config.toml
hidden_act = "gelu"
norm_eps = 1e-05
qk_norm = false
attn_scale = 0.177
parallel_block = false
init_std_qkv = 0.0243
init_std_o = 0.00496
final_lr_fraction = 0.05
Each number is 128 + 32 x the weight over its row's rms, rounded and kept within 0 to 255. Layers, rows and columns count from 0. Numbers have three digits each. The size before them is the row's rms in percent of the matrix's.

# layer 8 attention output (transposed), 384x256, rms 0.268, rows 183-205, columns 128-255
094:147096117112134169186157097091119118173140094074129155144107113173128119118144065155112145167178117074147086111130144136133161133110082126154133140075072113055081236083147105117102138158127139135110097110172078139105186140054088144139180132148107151130111102092161083125171151139113136165188116160155131107152094151120182118085125133110118087085107129134133052070113129138069126122149
096:121113149094091146152113099074151147177113134127167091082111160145130112152164123095122114057109113089152119173146162110065156110098105138169147137136162091163110145145112099153116157128119100126139127119111108128079135151175196155147111144165158060136203116177138135126234143128204138059177102099134174150080173150121125138100122146074113127090127142152147137181077137119132102072116
095:119153133126087144149156150120099045136124182123103157178107075141167088078151109173042129137131132083102165137114099103168123181169143116165136105080141109133140111135130088156129140145163111063129117078106140099162091147185151132164141146102065115090093136041046103140146155153090156129100144181133067101127097122092085148121093115169159068131156137111127107076156091171158176194091
101:092098160107169088076184125134093158119125132148098143140120117145118195153080172109121118134087080122087143121124118199102134121116096127155114113065158089064163123150140084105104088205127162189168122110137134188140079138112199114159091146126147100056097104176064140151160148151108108066156111152154160071096140166152170116087152118114127150201155143131150123142113079079122103150115
098:149083145107112078095154113113057105127132120149098171096141131154129108165123093097121132119167112130107110186171115117186186136061114071192119154089125163105144137091137133176181067155174164156123121128134155104100185158154108130130148122162169126092125164108136168079159150098156110172094148111115127092144109189109149114135123128093123088155061137153102164104111130190141125140172
096:099151165125104168087101101104107093107135132089127164130133132094150154127171053142079210176135126158096077119184140069155126082070132084086141109199154143174229143160146093112102097091109085169184143161074083096115154113121108085121186083120145107178146122102115165109184122142153188106126140079097111094085128101122148086091148083117115174137138132090130101079098099146105119153169
096:120113110146088141182069090133084150103143141035133087169031190131096118117102090132166118050121081169123144139147125146131177182165130175124114170171115131148125105087140125101163095089129099103085139143131137126146086152083130173136120135143155141117172151132108112137147093178093170128139097057125146095221103154135100136183153110121122127156088108167121089151104105099081194150118
092:207094073125122112104187123088138111102116080101128103095167136148096122099105176123124071072109130230141114083119198135128077193110149077196082084147078166089144087098062086126115142129153110047134178111118096149160114139160173101081136166105114079161167139087140125145111088179126155175157142128079151138129141092140127115113164135138121145141073120191167136086216097060144144132116
097:140143102165144140123096059165150211081138113085086126122180167164102136094115058068139142111099126120144147097103124168044130145090159121136166135115146053123148150156155106134163168110128122131154132171126111087154078114131149150109152118155193111127101112127102114119167192193138135077163073144146135077084166120072131143147130161080139141141151106057103090155098087160130111090139
108:118133105122163089088105110161125175190123129171140077112185088084112159190166102096200130140130128161214131078090142134159208111109169136157147176151184109187093107126120120197112092092094160129208089135135091164126103112175126106166119139137097101105093099173113137077119097104149139131155121134131069150097127164086084088089171103099125157104121106106078098106090130150210124137110
103:112142055158093146153143076056115124071105147092114088106182166101115161068199129157067132097090101122116126139124151130144094130142145119198069136170154116105113054105120142150136127107103141114109122098109126155116156134078078154146173154122110145173174111191142135170147148128140106044117138099156171196110105148132099139130111092198183111105177128097172116171169164068148121141157
108:105152131125063120111154150065140083085128147122081119137111192129123084112205162145145102081147149057138086135134182119156108138086142107075145148146097122091158140098105128130141116129149073132164139102099117146149104148107102132144128131129179144151030198100148120132147123150077123113104168079132110123127124198160138177126140143133131159179104092215055073144133171076110091155121
115:146138153070092113117084122153142168184156137044120144165114080148179097110142146126134094164124133120125132158166114087156114125144127135104144025109140163108130141098110070108110111122128060066147154101076149094132147157135085114176105185142093114101225097127092108112127142153105147135102166120077062167091154128117133176158091130162097093150118126128098172151108093149134133088101
116:069114163105101107122100160160149181191165179144148128149093129125132121139062094158093159158169126158193124169103171138058151129158055126126110144132132101150123122162109057134106144108168137117124164098120090157167130098133082118128183149116121108119051099133109073196109170093171137102137085104130108123128187172108123181118182135091142109136081095070106118168076110101087173155100
114:101174204140127103063143150143151085212101108173149144171123121113160144133127074102115177103138119096134157078120151157133116096125157131158102115162120164165074098103099095128151164100117130126162109101165109108167097086152124099122135131127152129083103113129142149185084085053099143141104130115094102171077114094140094127114206150092089161123164117129134121090097154137222058089142
110:119155156130166123068134125109180154134084078141114108124151150108138170108174151181102117146108156143113082153160089106190144141164094051108111122103163147169145119137107081175110163141160124125176132125053124124131119173035163100101141177135087146178141184166142092056152124132092097177189094101140177164196138089135025118154100129114073182134093173136115103163135082164112167091111
113:158163072174186111184106124122141156136102085109141098082129112125103126163096173084146096134103126105137102106191074144100113105078110136109110089114150147046180132166157147151136126127153110208093182136111165127126097157090085122096100105150091123127100084114133170149165106105135108136129109072147135113179142173149116136089109109089129171130119119109131138191140168150126143105138
117:122141112137091045149074108115138104153136096094084158117151135154173109130128136099155100096134114162105158171163178092117146134104118170156196139069158130120118111049101111103149050135114142085136158115148131147166120152092126146145126129136165151141111177149164068130117142123104117150125106176177154174115112151166091083200128151123116147088088183121133126181130117186128147096127
118:127091126161129106134096121105116121181093177168103123123167114113109058101175145097113123079130127106120078069131128078152159076091055078110150146132107090136125131103193098132113134189150160163138137121146107144135099089152194053168147142192123147142119138152064112089144132129150157144126128156091097129163170106108149153118088126102145126101121235088145119153122131113174101115087
102:154114129129134103065111147092093176173082148188071087159155148087134122147100176113162123148145071101113108164132122155180139162153069083092176093119084147135134158145136100159108104143064130108122132080104111095161106135141085158141086163072136111095147061127179129085148152089083140151150156137060167133153134139100103108180147162159135123118166096109152150136178104153121096104172
108:130151165093135057155160117111119112067175109117092178119149079167103127077059125162091126176144134144074151119127165104115093123153059119123110116179064166028144145118172086114147134148139106177106139082104097194119095181188147165105120089148076188077130144122148159104122114146150149101147133114153158208144119132143115055114114131145188128111177137094100123165129151124077137151126
110:183160128090138160169098143127097173091131080115114113138133162160103125154082134145145155182110061075142143122062127134163149137101113087124141085143152173138099131117085138149139128194125107182115132134147106167177109111188134117107151149137094189108142111182125175091098124079154109150125125097150156147112123180168090151151133164158136145183186134189153093135131142137121119159141
108:158078123177088159174121143148124136095164088147174154087135103086141148121069128189139178141074138170118097158074163116103132162159112143172146103183152156112156121093155116190119108104034146126129112118152104177100097145169105161115105195114097212160169070172194163141171116168158116138163110154127180116068147071153093092123126115120116128101129122075083122198114147119100128149161
# layer 8 attention value, 384x256, rms 0.156, rows 184-205, columns 128-255
094:089113097134131101133130074127131146106193067150108138126175104168128108151092103125098084121069104131125103077178117114218126185099149121174116184126131137133116145171143182144129185154145079146093143082085156142131142089094097121077181120103139156112102145133103138122127073093105106110159128211111061067095135120143097147141134130183130122095136096171100186146141141164102100130088
094:120101147108078111058137134123066181174159094182116171042151140130168148169214131098166101136113150115081087143136162075130154113124127152088090173132121135055143125115146130177111109090160127119117149152152139082158119201107190130117155138150135149187153162129130094157103125125119135151141136110086121107149197128178122094128160115092065112142124131080141154105137143086112148140125
101:163176166160124131159102186151152106120181157079120141037098186078108123114154091116084083135106092145186114091179135122122115093110080098170147149156152097093068206125146158171148102081158102098130137086166134102138086110130186080076172126143064096112172104138160172135129130097163106084181118135124138178099150092150117149167082185125107129186130100128114169108164126141149134162142
093:108159142088110162061109139123134112138111111120176112099071121143153171083072173133139112130093119149124122101146126131158063158120079155104164130137115120165119134146133110159136123172142149079122128190031103087152100126129117163178180159083145155124170186150101084165163135118134090159124213150129102162139203099078164054152081132080112096107098104136116162117113145105078196161160
094:137132118133196096140154140145112186099192152108125117123117147180053077102112151171123055116201106089127091130134135109168101139149127129106141153110114093101135088109096153172136182098150163093112150156078131137073113112151105124110125149057093081164112117176099153099141180182150092106159131146131104129123123124164135129136085105069132170132132113123115080103143119160120074073162
096:144157122112058144088183113140138132173087138207168179108149132123109192142123154162161129143168166086098110139184158169123111156103104138148089030143086131168135115165121131117123144209143103138152125060108105155102169126162098178130122127126213145155090070152156146142142167142102088103145144110127087137132113110095184092119127102129100152196105123144079086103155121140116109103121
096:088125076089134109166097147110193113099084131141113142137110102138156117112103097131165173101145039138106055159215144104161117138097171116170154064160107143077165119154148109115106104106101140173153071117104087126149121140139095124123124139101144181125050148131103142148096123180106098110066145110118134115135147134166097177105152122096085144135155118105154130122128101096189117195084
098:095137106104122119141174096096155163099141165172158159114081116074161183107126138177098131103148130051137118129097156145096158114145133107146131100091153139063120168141066157112115098193126153095120170110119143092055099136137142168116115149136086152126141135101109105095099035118166145081121113118075190144133142153143116141124098098067120157111110157170181078124182112159152093097112
108:111109135063102134122132097171162152162146138070147114166150087089180133140113062135118105152050141105096074125172089087106142183103179096133140167164112145105175151169094121076124091150117079084185198116091136082106112125137139130126140151182074130102079133134113145103152083117148122124156138150165109108071130132182098187139100117136157174155147100108142139176131109138138159180145
102:156139078111166150111163111116101138094182188102084118091123137156150175160107195142096140124160130127116146152176159071166132103118076079148123162150084137065131124150106087101096159108184129139166136101141114179170082201098158090087124142115194102149105098106157073136124087077124160140127129119098134057100142116128107128114111112149116147108120163151102177142179129112155045137160
102:154105094069163135151133221092140169131107118120125150131196065108154147132098152106134175112100136135134198120137138126110127134090123128115144073097153108122062120164135119111139138204068101143105117165154139134081161124102219129143153133117104114193147103156121137099119152116140130119088107163079084153166165146093098138128163124104090125118163147093174079102157108098199114099188
120:154146121085077182120133132146132193149101093112134099141144106150088108154084071078148166113097101164127091146120148114118155107161082177106126136133137082123038117155137161167159157080168179162103151187090078138099142072123112125130115140066130140122136153066137177172150101160115084132129088112213149104150191152104143154185178165116156105111121106113053146120143163137167118157151
114:095113153160051117199130167084100146125120171119103119135112096096112089134138088145085090123120173115107146101119111123094128072165093087178127137200142082163043134136150092178141105182098137131106129147113162129132138142137148152048097168122090123141134099109126141138127136123110108070153109138161115109139104141130170166119090109109186125117084133091090169078147147154130207163103
114:128073139127103041113150099153130111095157115083172121081217103134179140088154100156134158055182192094152151099133105147104125103134126138098089181095123123176141127130122148169116126148095140201132195132108124080109128140083156118100097116095124057176104098163147105115167151195136168087143147133125164113057086109130081104147148120117136133152125122165160101134156127139092171123083
110:145154130118160153188135142160117129147154122105138096158090140071117084133125109148143099093129102122117057106164100182085102198070109102147150151130064201111109121129061182107131059139168098145151065177145116116156155101124105108150122119098106202124111138123169150134099212107116106153115129080180064101133088145083098088178095164151164178100099138085108163130139135094119149133114
113:138129182097117165139101069110184119089130150168123106144169102110141123094128127165138066168169102134166193117138174149174149105167072075156127109139059089127105142136123136168126107091166127143085113100102114146136154072127100091214176169162180083145155134160130123134147167113182123154124092137120158138120157113135189139095117132101172118102123165107099163069155137041144095157059
119:108123124121126150096140168076134090117143132110148152147130117160125137102082149105196125128092144117131067102127112140147097127120171160093094144135108189164112163105154040136105150107157118100163194125138146146130140127100159152155122162119167138163144111113111164165110074156083118125126171099210087113111165160072172090086164149178110135150157118087107111095100151135094056137154
112:162153127048146094107124064170141111099085084134160166100142126096159173121156039121139163112106147156186118112106171153131133134119130162106096109158150111100110101149077146095187119101133110123185115146135155104163141114100114125121120160172117096107177168165178160146162207130086120124134143122141097103104173125125181119097165181132090069122131114165129090053114172162076233096062
100:099120089104094191126161103131144101125143121115120163138111158156087142181154126085167137122122137193140109095156118200126113194098120114140122133130151185143079168144157102113081119136129154206100147133121093096152114097083106101122159100096138142161066128138151078154153093187110123127129193163079112113113135145097109097128124153151161160122124073143031110079128157135097069106067
107:108132126150240192146105116135122121135123122121065104133106127178069137131131117116099154156111152132120105129127117196126100098133127103111117135158181135149151068125089091090153143104142170059109140123144156157135166128115061143110135116090139134149247177138070136113089175143091118052076215100118193153129144131091144142186106158104134094090108119106113156192073172166134148158156
108:134096128134139182180128087169149079096150130137151132150168061132125134161172109099144141134122101084161147081134102137141071114093075132136082141057127190121129118165147147084093143098133159147109144125164155102094177122110116099126097182101100101123082147168135083158160146175191140111101105135079133121162149118067152124111132182124102115110106088127164145154145155119140089041138
114:188146119142130122138148094085134086087100185128069152121153126107056133089179163142179061114071124111084153084096116172170072126161119106075065136178151190151133156089070145077111143100171125081145157087112106137130109161121111152143119136116083104125086098109094084130115118114114142113162099087127105122137094118125111187104173170140158078150134141126127170165127175144114090155139
# layer 8 attention query, 384x256, rms 0.146, rows 192-223, columns 128-255
087:146142138086187084120130120146109118110117056130122169162130148202080143127051105139131060077123094151148124154186110090217174104193128156122123134157137125108139111148155142099106158181100158073144143169116067082157076105143150156146078124186188076120072127057096150095118190172090143074159127188139132143187108105050136136161095129170158124123125118136083108051146098074119148183049
086:110141111118126104170110125095150183082077115109103135114112154147083200129169126150145100143109086084163102073181183131129112154135121096054128136163100125141128128102170152131119200118231176174096165159109073173098065115086140140101109113109151160121179151084136147121124132154094132160132096064132158130153151121118160059084082102081098081116177134104136139071125138121139169119151
084:121146118151111146078117119140156147131129172111109151159168117185149105082131120134093162009151109144085198131180122122132116191096123173170147117100147081130126110162118099122123115158093100078123137110108090125184164064110099122191121086139126079148176178140143118121152131153177171098144133132177147117078138118102100076109119112089125075164131095066133094084130178120146156104090
090:113134138171158177127116163146092105087097109114146164080169139132103124080162119126126117129129093140167152118090042138132095094135141132127138156180068109143137139117140186105123125148086090112142078083176124218093099073163107096144163125128064123116140067149151111083203148121125117156135146146162097113121160096161097082113106038050160166112231113098167120143155159117153140137112
081:094135163146157170173103095117164149037103119113088119081106117180097119164117096132200122116132127117119088132142101138186098124121107156109167179165145099174153151166139155110137137124128088136125123133022153120121043112109172085143121139151145061109169124137170130128187092103168169130141140119077182176074148146162180149143095069133119078097177097106060122151066133163114123101126
088:112100134121132146116107116087091067107071084189110170136193107160091090112178177094139149114149072090155124085158090150113111156138145136089141108172131127139099142092159112108141143134129116194144161134223134070131074173074078080130127124155146172127127183118116078102128089145087132190094209135147095073139108178156128158177169070094135087151115218128177092080147157166124179110144
098:162142101156155130148142139145130182160137141092112088127134123105156149109157100160127141152166169120170190146094115138168153153089109127093107105173169164141152151138151082159124097075106144140140104056115108155158135078145105125113119105141059144152149067123103138068142132154087135152132091138088063061137214131163086103094114070176101158154146147094118130147104049151096089144069
092:124139155163134119158175103150147092121081138117132156118069136137128187103148113116189097115113120153168195150087138152184134214148119162197130109140147116130124104077087103138115169143090092047137087120128083169115164118083106155134115094177144078114086137138097124057096102076078139193106116106150073110118119164107115141194137151159106145132145143129144134103090138122126097071108
096:099075123122126122159075088121135132082176140146074123154130184127149083128062094033216155121092136126157113058188132110178113123124146116059144118153102113130103082137129134164138175120184149086142128095103157109146131150160176114121181163164143109068141077135118114122128152081138192080106115100109174118135100099128127106151085106096156197102140102082095170135052103081168114121065
082:085150135106152111098118179214167164114151096116105188091107097193150100139066144121111113088117144151138140150092170135041140141114116136157174067142140093164190170121142104109141170153162154085116125176115111107170128130135121167104104163165170127136150092093194108166110109107239073054166172146167098143078115165145106073137156088134138153152126093113089126106120151154107128093125
106:111078133114152151085156134077070094108101153145168157147088129151129185118180119159069128107142076175131173149158128083051129130137130084088145113068170129148127155146132117148096097114078126074147157136148165077087150150177148127153158113113123129171120196136067071168176127155089093078133097097175098073120161124138131124137144151159097114141097127161169115154120140154125133124163
084:088139174100141119097124107112179084156113132178133073157143108139140119120255122124102142071095072129138165150150159139096155101129079103152066114168139082144128149119158128109110132127128145072085156142129153069145108109080100100089151132105219105141221142094130188132101155079098127081107165170130141066104110122138088160111129148185105071156151194134121166108151104110150144159135
088:180105189142136155180153128119157200079146155134154133105125174142151076161108155144132136091128178137101077120126105151137099153124132163139128140117107153154085088113108161098148138120136108155130086161136108133186126120110127149090115078091142135158142145129110174141124106122179138156096075099083142172127084060151175125140117154066073179111111029063097137118143038149144126124064
081:129157130177172093081201156156185151124101133174158192140140113136134124142100163178088103127162152094112220121109122138105135084153183121160179124118134152157065116160151117103088102103157141100107142098097135103150128121102127137218094064146094115161125085105095147033149131155130121132111156206101130100122134135079091103180152200134106095148192137095107168119162205132118150139120
096:131150097144071115173136087156132123177184141028120099085101127100111138176173103160101159120114079076197154090095092133098116114094119151111137095122106138142101135079097121097132144081159058124120129175117085175142109140150096113142171142143084192157130098128104144074172112145147101116168149093154129090071121128145155185091160152078141175161157117164145129107131153116157082103128
089:151154098158106160157147116115130125054090179069127126067072097110127125120130154098120118144084119118088126079144117111099127158077116173080109150130045089131093154096160125154117173104068074109136094157121204126105139133125120108102138143131168099148168122118160116133151102163111111078144154128150202164124121117160127177130096125143162172091093132148128141103145094128170057089182
092:133140138116133151148132094179153144122128183114099096127152135107112130154152132130160139163135133124141202068113133165102143106167107153101117158112086140124122063073127153122059149109170105082118164171137119201122155119189080152093147104131110119071169097135070113144099161132140170191120085171086125102105151120129190140135115125081100128092196127094098082129119102154124134078143
095:083058115087119133082163203119102121115149143136105076110132179144098200096153094151113107117114151165083061134089215121147119032161141146123174091097081074151105119147116104094125187137132138093120069133079142128150097126132099114097120188162139140178131160105087147100099125146131182088140132138084125105129087134079129125129125092166104094102138160110194084096151143104147156148138
086:182084127103136092149125127063122143187105102116159136118165134133148085118098156080130145105153114091099148243119125121073105146116154061129144109163156057098198095147152176155104054120164149146131196171151171182187159129116082068201041139152124119119111120107109161159116191150137140077173153092114057071145201130126165122187115135157099127159122157164145132138124172127130116146130
097:141171016125138154142125159155081138073149148073158124088086178137127159122190105153054113139145075151120155122096111138011137118040083133113140168199170062076089136143150114142082110124107121103142090149140172125096118078121112131101110108084159132212161125131083155151129127152117102128108152151143073109086149176141083152115206156163134159184197151121117120147152102128096163090142
101:164092095189115128120102164161109133151162183068122073131099085100097174160182155110134124111143114117127127133060091125113150084073104103110082117151140142145158109140148102172116119070064078166123118107159103202116147071114050103100160112148075196156122124126087130061143141121128097168132095162125069071163168212145099102133117138104144213129160169132181150133075135137127152117125
092:099063109098137144175135122180150166139129113117171146084175089127166078096132125127180083121195184157183120085146163154169086142158107178149114106168094150113087135091084086112119156149118139112166069094132152105108117160101166145131112123160147151085078113134135154071086116178147152151217109082115175156115080098139179068087171107112125096098088085103058122146047128142088151126131
095:134097085137101179144104106184123161137119158127156166114092112114158139125067131110152145153137141155108086194135117123141165096129059105106098133146092128095129145109179061100123155128117152144115121116151157160115119113113091128146178122109177081113170122157110107168102167068145161128133107171111111134105187119140145122128114112165191171166140120099169113099069102151125128109140
093:179122096163129178162087091203113214157126152113107122122136094158137146153125138103093171166076135093102183107065093144151196142075134101060085110135110132136072131115165128090163148119131106152148151141088136133158086107175123145075155139194083160153140124128083106084103136184162107113144144135139143077112161075129139123124119158051104142120125139149176122096141067132087066048109
107:089138145162116157109125161161160148127101028114139150094149146165126132118045155128161088062147047158132099130166157154124131108165141139143167119128165151147171134182140124109146176161110154045118127101115140057103078160131156152142097132121116111137115155102142109139129139131121121053120061121067162126086104090091094113105108122119131131204111122128116110193153169132143144164053
090:165180151154133079142186108109081169089125127161146121107115170125099092153147158124143128122106109099115118151162144086120063099125161127128134098130135136094134086164134126159156187076137155133136154125172139136161103190138120117129131164155198109135133106133120171188104106135101106168095108063121207171093123131145109145162116175074087108117093142112114093137119106123104148114053
095:106138141145123083081062116154149117132120155085148149084076147097114165132165112178082199107143168207129179153117157140057140098142116100143133125175119126112143114106135127122164094147143153100152145106217148170131158148122115107185090091103165155178183204094149129112164130141133092113095138145158141131113121101144110149114136159141140061093095161116076173116124061163123119089081
077:151101124160158112154064152141112200158097124098094093087141124109129112108151178167147180158090133110098145135118112136081092204108121072135139139086159117140136097119146125119084097118202153093101163133103135167147088111117148093146174188137080098160126157121136114095179090149153076125180108164174155123161089143113074166137155104142168158094144154097139118117125142088126176141180
084:051146111084171084153139158115163076125158134124180126084102121182104123141140168073173141177151165130116089136132101088107070070071150155119127123107140131166125172109104099132144117066110122179119103180117175085126088147114176091109121095116140204104141177088113139151103147115153088163140106091158133122161107134167132102123101149130134145085063081126112136164123170135102081151165
090:142179151143103159147134162085139160161162098158090135071123109114062100158146125164160151121105128080099185098054103111151178143096100063120148182155079114225105116124145149157118104136067093182153089127062133088160093116174184088114153197126149124125144147137124206080125092131124121198120181135117166082104115168155155189149179153111105142121103121078122086109151130153182106141148
083:147167117115122138142149186123190118131164122134160113122088161137165117151207091120133163127141149172140182145110087121066142135137126114153174140131168109128158120128139094112110081173164127105091154123174127113102125116212082034110075169117131138134116098135161117169096135158103165115113108165157075072147140163146139106078102078108129111172145133071175082168121135184173144190155
091:155179163112103079115149195070113134106138133110161169153153160149136127072080123125114159146141055110128150108171153109071052169088157147103097111117181115058109125132132155137085029074105172139117160122155136139217131093144121132209059072116123108122098122114109113143127157194090157066074149149149116130133157134148170184151112141223126146142178079155115113080145113106158148121079
# layer 8 attention key, 384x256, rms 0.144, rows 192-223, columns 128-255
081:182120151133151131150133126190118080117079132118119132112126104086162099162142094125108135096097121148101153137139095181091215148150174159113125117129131077151111173068161140092103157188123132102131126150165151150170173114171127108119147120181110159064127179081063082150080172139124098130145103163205071115152114149098102118139064152110098116151089134089159121092142163099172119117118
077:115187098120147157188119123110103140107162094147073130144124101081081150148146122129118161157127086066185114106138166141097145106105147103103090103123123124152103082133137112107155128041137139101150066190117145134173109143104084151150108171094155162123124163143151111141177174133093116162107145118113190130125085141169098101119098094098127153089060173087129127197137153178137136045126
086:183101088139096119110108076126107182150159159125107139086093165175087100098197179144106158124131172107073142143144125176129139103122148162163156165128111136148116132072143117176184157161099150178090116174132095131068114097095168132056126148119116113173163129151161120137135071118184050113170200117126162130092142119086139182165138165111089145188153081114121092145118137114121139069122
088:082109089122152084121113133133104081138113100135129113093138102127099090120170144167085149179140153154151144161149133123200135099100169161125102164132073158126137157079155081111119105063086144149127160143155118126186106160140171116074131110195190089139168128128147128162156177133077102159079179082119124170114190120150145052107099161107137159105160129099080123146118125147048098192144
084:079132148128154090240141115171075190172172082069116117147136168133177136136104128135082060131098130086107115165118149170134109108139108165084046196179154096105121120167092115144131097142116103086172093145150112129078108125111126139148150143153140044136112112113093059098123134147193122109168105120111119100106175126105144114080136160119145062109139092174173143190113165107115125097045
091:151162180163118086157148063129133078055096157211083106157176116114097114077107114150144093133110119090160120137150101083096132142149177152116145122129102118145124152164117110093127101096180104166064152119170152122156111148065141106165090128150107153173155220144159120081099129098142124151124200057097129086157118119111195141198120161105118072095161107111155108135173069123065097131131
092:158122157165123134081121078160126109186154148102158074139116119111120136147117093193131125123127093171153090182126167138176131158113083135123157130154133119159167143114158159097132220120160162146096197113081108180120160135081132160105107064168123117133180138138119164110104170103122127157135145066125126170106145062141075091130150146205108169168100116125081110087126130105082116117157
093:093158138125141138178144087110104097168071126082131156164136088077123155169144141166163084120144078150113114145084110121155126164137078157143148095122136087133097127095146143113104181180114166176104116105146122092093178074094106142103115124134128073164102113131048128089152085075060106176101108143125130147125170148157093142111144223136115151147130145071137138088081144118158054081167
086:105135156140169055131128183097106118124149124119146132152113220171155098125122120106173126111087144127119106111182139156181153105107128151119157138108114121134145133144079122104156139132159157124198129144106148125137082148075109141095199161144146129124121065154127096157139123083126203202102103146145109163109149192126094119107125117107099093089132179109194127126127175099163108111092
081:199109097125161147100108133184111148113103050094175107145129159117116168128144123146139128083102117127118078112113184116083091128126099182178164126151096137116138084125138129132116086195122146153092059127157141084123094137122128120122123129163076140161112153066123098087113129102171172152139113134095170145138087146141193111161195154146131118113122112106119135172153146136159165096072
091:119125136157074151108150101124153126072135133159116152159140131192110127135202136097151131124144121150062112082129091132124139125132133098198194099117100102080146131118107144146158102163179091076120213102155139151095104163096106125162185147091150186117206101098143024091152145154111109112120153082108157056144176068070098139142155113134118087153062137143127112150149151130167144150154
081:159169105067166128097159129130134102082137111245149172159150119104111101142114082099124130138125151120119180129148148097128155113098151115166076084159097127118106100112172153092067178175134097091136139153130118132130159143109101170100163151120102113112171117124129155102076168078162078158140121057068140102187081105145101188104138139084139137128088153107098110162178044131133097068112
089:080108132123105206106094174123043141132157129115152132140106136083142112160082106117074085125109136103193123121068144116198158131133126173097097106150148085187102107197118123082128123152106149115178064136161052120136141103139146160112138112095166159125094123121070115126166162149139117086160147157113119142113119117180156162176179208167109141111130114121160154136171103167168148089113
084:102140134063084141104105140127132130062092125154109110152183086107099134158121167151115141115118140141118167167049147137113142155168127082123131094147141109151185131125109132149128128188158118145099083102164163076160190062129129144157094104194053114095128110156112133116161163126087140131149121165100104092135115140103134063162141110130118120124113126187110126110095161109136156147150
092:157128136158121136190138106097161103106087178113124104138110101124095148045133081135165108179135126108217111041187155073156084124078183117160137118129128095131096118083088059097070137079122137146092158154130084111130144129135148219132096136118130097182099130118109110130155163086131158091126144071173132078141102089117148152129131138102164113102137177192182140131175165161148120138186
086:173105060109178182134200118088100154082143120075104146121112076137110119159110142129198189125108137143147127129124127147206103112115122179085095158156137086094125096143064109107135117096137160105201143108072120146058120151152194140120093176116107164121113144120099129155099107159110120126170133106126114160132153101112138119107177120110158146113111134197128132064174085130188108112134
084:084132133190111130144087116213162103080114111123134110117145146112087166117113095125114169164161152151127104100154126095152074098091111112118153084145167164080207073083101136115054114139146100175170168165131118143089133140075108200140154083147145099161099014107127136115163082095088149153112174079153156146040130116163143143113125129114137176155126160153110143128071124158116115135100
094:118117086169182160158151170128070097116197177124105142122170122137075137114165116093143081119119069035137122130152143066130168091125105149119151130084158079099086030122162153156133122189151147121128078168192091114124114118148102112115138113146069151102099158130090117112116156124132166158103115172052078080110118111121151172164073124096138125156100142093217143129139160137165091084169
084:119138142114100136086134163178103127082089180160140199118109141135090114140081154123109119121176093161089061142137107101139137089159143169091162094060160065085164132123166170133152067158102107179124138115107063098143145165147110080138128121160102139149118111116135137183182148159158101158130132120141124154118157146121160172136078130094117178163115168150144115077140158079059121132151
091:118095157140172156069124116087187156123103185161124085116170115170106124122156085142129157125181129154160188106077127126102095138151141179151174128100146126068151129087189096151131174156087054052050111141102076133123153143110187109048105093098140098108183122086126101157090134101125174107125145090142165153048151082115150196132084114144143146103135183145146152139102079105140135136167
086:093116120131105136118155172083113115183141118125129129138056162116085162128135109144159113167151107123191127163099154159180086128109141103126120084116180117119132116106148150118093148105137108166111164180115092148112165154105166168104114101155151100166139070112098204137084183155127137161104102105115099113134136077191136115147158120143095177149105144104131194117076095148067079180159
084:085064133161120124146104139101128125102157103080091161182101108110182130178094135116175081140128093109136106175175188115073094051131069146130118130169138139126060116089082108093090140122090157057139107107076146111111113129127114193152122070114127129163100089142121150140205130130139182125142127125110149140197118126134144113138082142153123134122125061089123103150116148178135098085145
089:112127166169051113135184102140147088099144214112126154051094093133111112069208115145138159131202175164138137149114144127136132053076114157142176118159095127095144109110193098154170127117127129104105119127115148134119097105071115118124172144144108148083129089089104100173145138135136123112145080188097108128170126124171142111110166116093126098104144127056126152103059106082169103165121
091:109082124135171074128142152122100133111163118105110168091108153081131153076133087169118081114126168105165099124140165131102144157125151185161133144116142077143142157135118120116074175070115161173163063147138139093153122110140159178120139097123150115173100115169115113077191145141154166110064119090147126076087171037173163100075151108088107154177104155156133119112175165180134094135163
093:147149123139118116118143146107128139116128102128096128166153078084122123124097132162176107086143152106089177114143137127113172124146095158163128152125142210119122142134139147147161085167116064104083144156204195129162116070157128115156135139102070153114115139130121133175106167120067085204143098148099140040126110101104107107080122079152065091150116086131134129160159133075100169119096
085:144130135164123094112111153087071120055067113128153123126122155153119149146139071084158170120112141127138111139154154120097104133161128136120094051133214096165132130157109146106147103112092134158126166136198115154143121134115147136115144109184131172147152143094127119136132045143070151144117130078136092124080100156119175164182181168058157169096087105102088102124131118165112165131165
082:095092130119082153053157135113155131075092155156065115176141089149104108064147124158111182088147068155137156099143126119107058135151119118108119122147143134131181134132143110105122107102100095071091157133088160090186180081138135194112081099095163139194165173085140127152094161159110112113117189121151145161159155061103152135174162138092120111113083088124121157168084067168122153154146
077:153066102178074113106108143127151151200140161095085118079131171090165196080111105133158164098123168116178099087077141135124078074174112134101156155149119141094177126098148183134119099111166085140117120193132105139099152158143057075142068105115138155184131156085103139124152188070141124121125096174132144105106143115122149177084119126101194150111151154113123123146086133102077155154127
082:170125142178143121139137163117137131138163096143147106136092080237143138128182072162112139121104130159125155127171135088122111054131151093120124142180137133146091122123160106145161089093140157089085104158131122151124171117192079127148100090108141121139155164122148119178115120146104125116085112131126100124092103177112168121110060140165124128138186124125024112086132134119100143136101
090:141150141116058097112119105131137083125099116166125131088142144136136124151106112119121088107141176118128101138133172150149121124115172109165173118168178079198153165131102149195118164107087122116205104124075043087133065105113142117206085101148171103136140178173144148121132111164116155124178157122112122115147094089150064155129137171124092097132125187174182187162092123167165098126147
084:142174202120108165098154151138136121091114159165126091158164076143187113206140135105145148173171103115054142147149135126141134085176122101160091099145189174123142119135138169116140062159106150136155125151139175113069117150119082116147083154131181121121092114112158133176123086134149062065158190145106063064142139161198128109126123122189078079080098112122130070167128147142114086147160
086:163131106076081210072076150114129168110151128148140151090111143152151174068090153093092090149128087150131144110097163103130107116143144116101185066144085123122107129142118104168117145053142166129151115110123126058097140088205100051165099125093106113137103192097092103193148115091142123124112045133192132106154109164102178168146135114141094090114090094183111169103227124107156151136179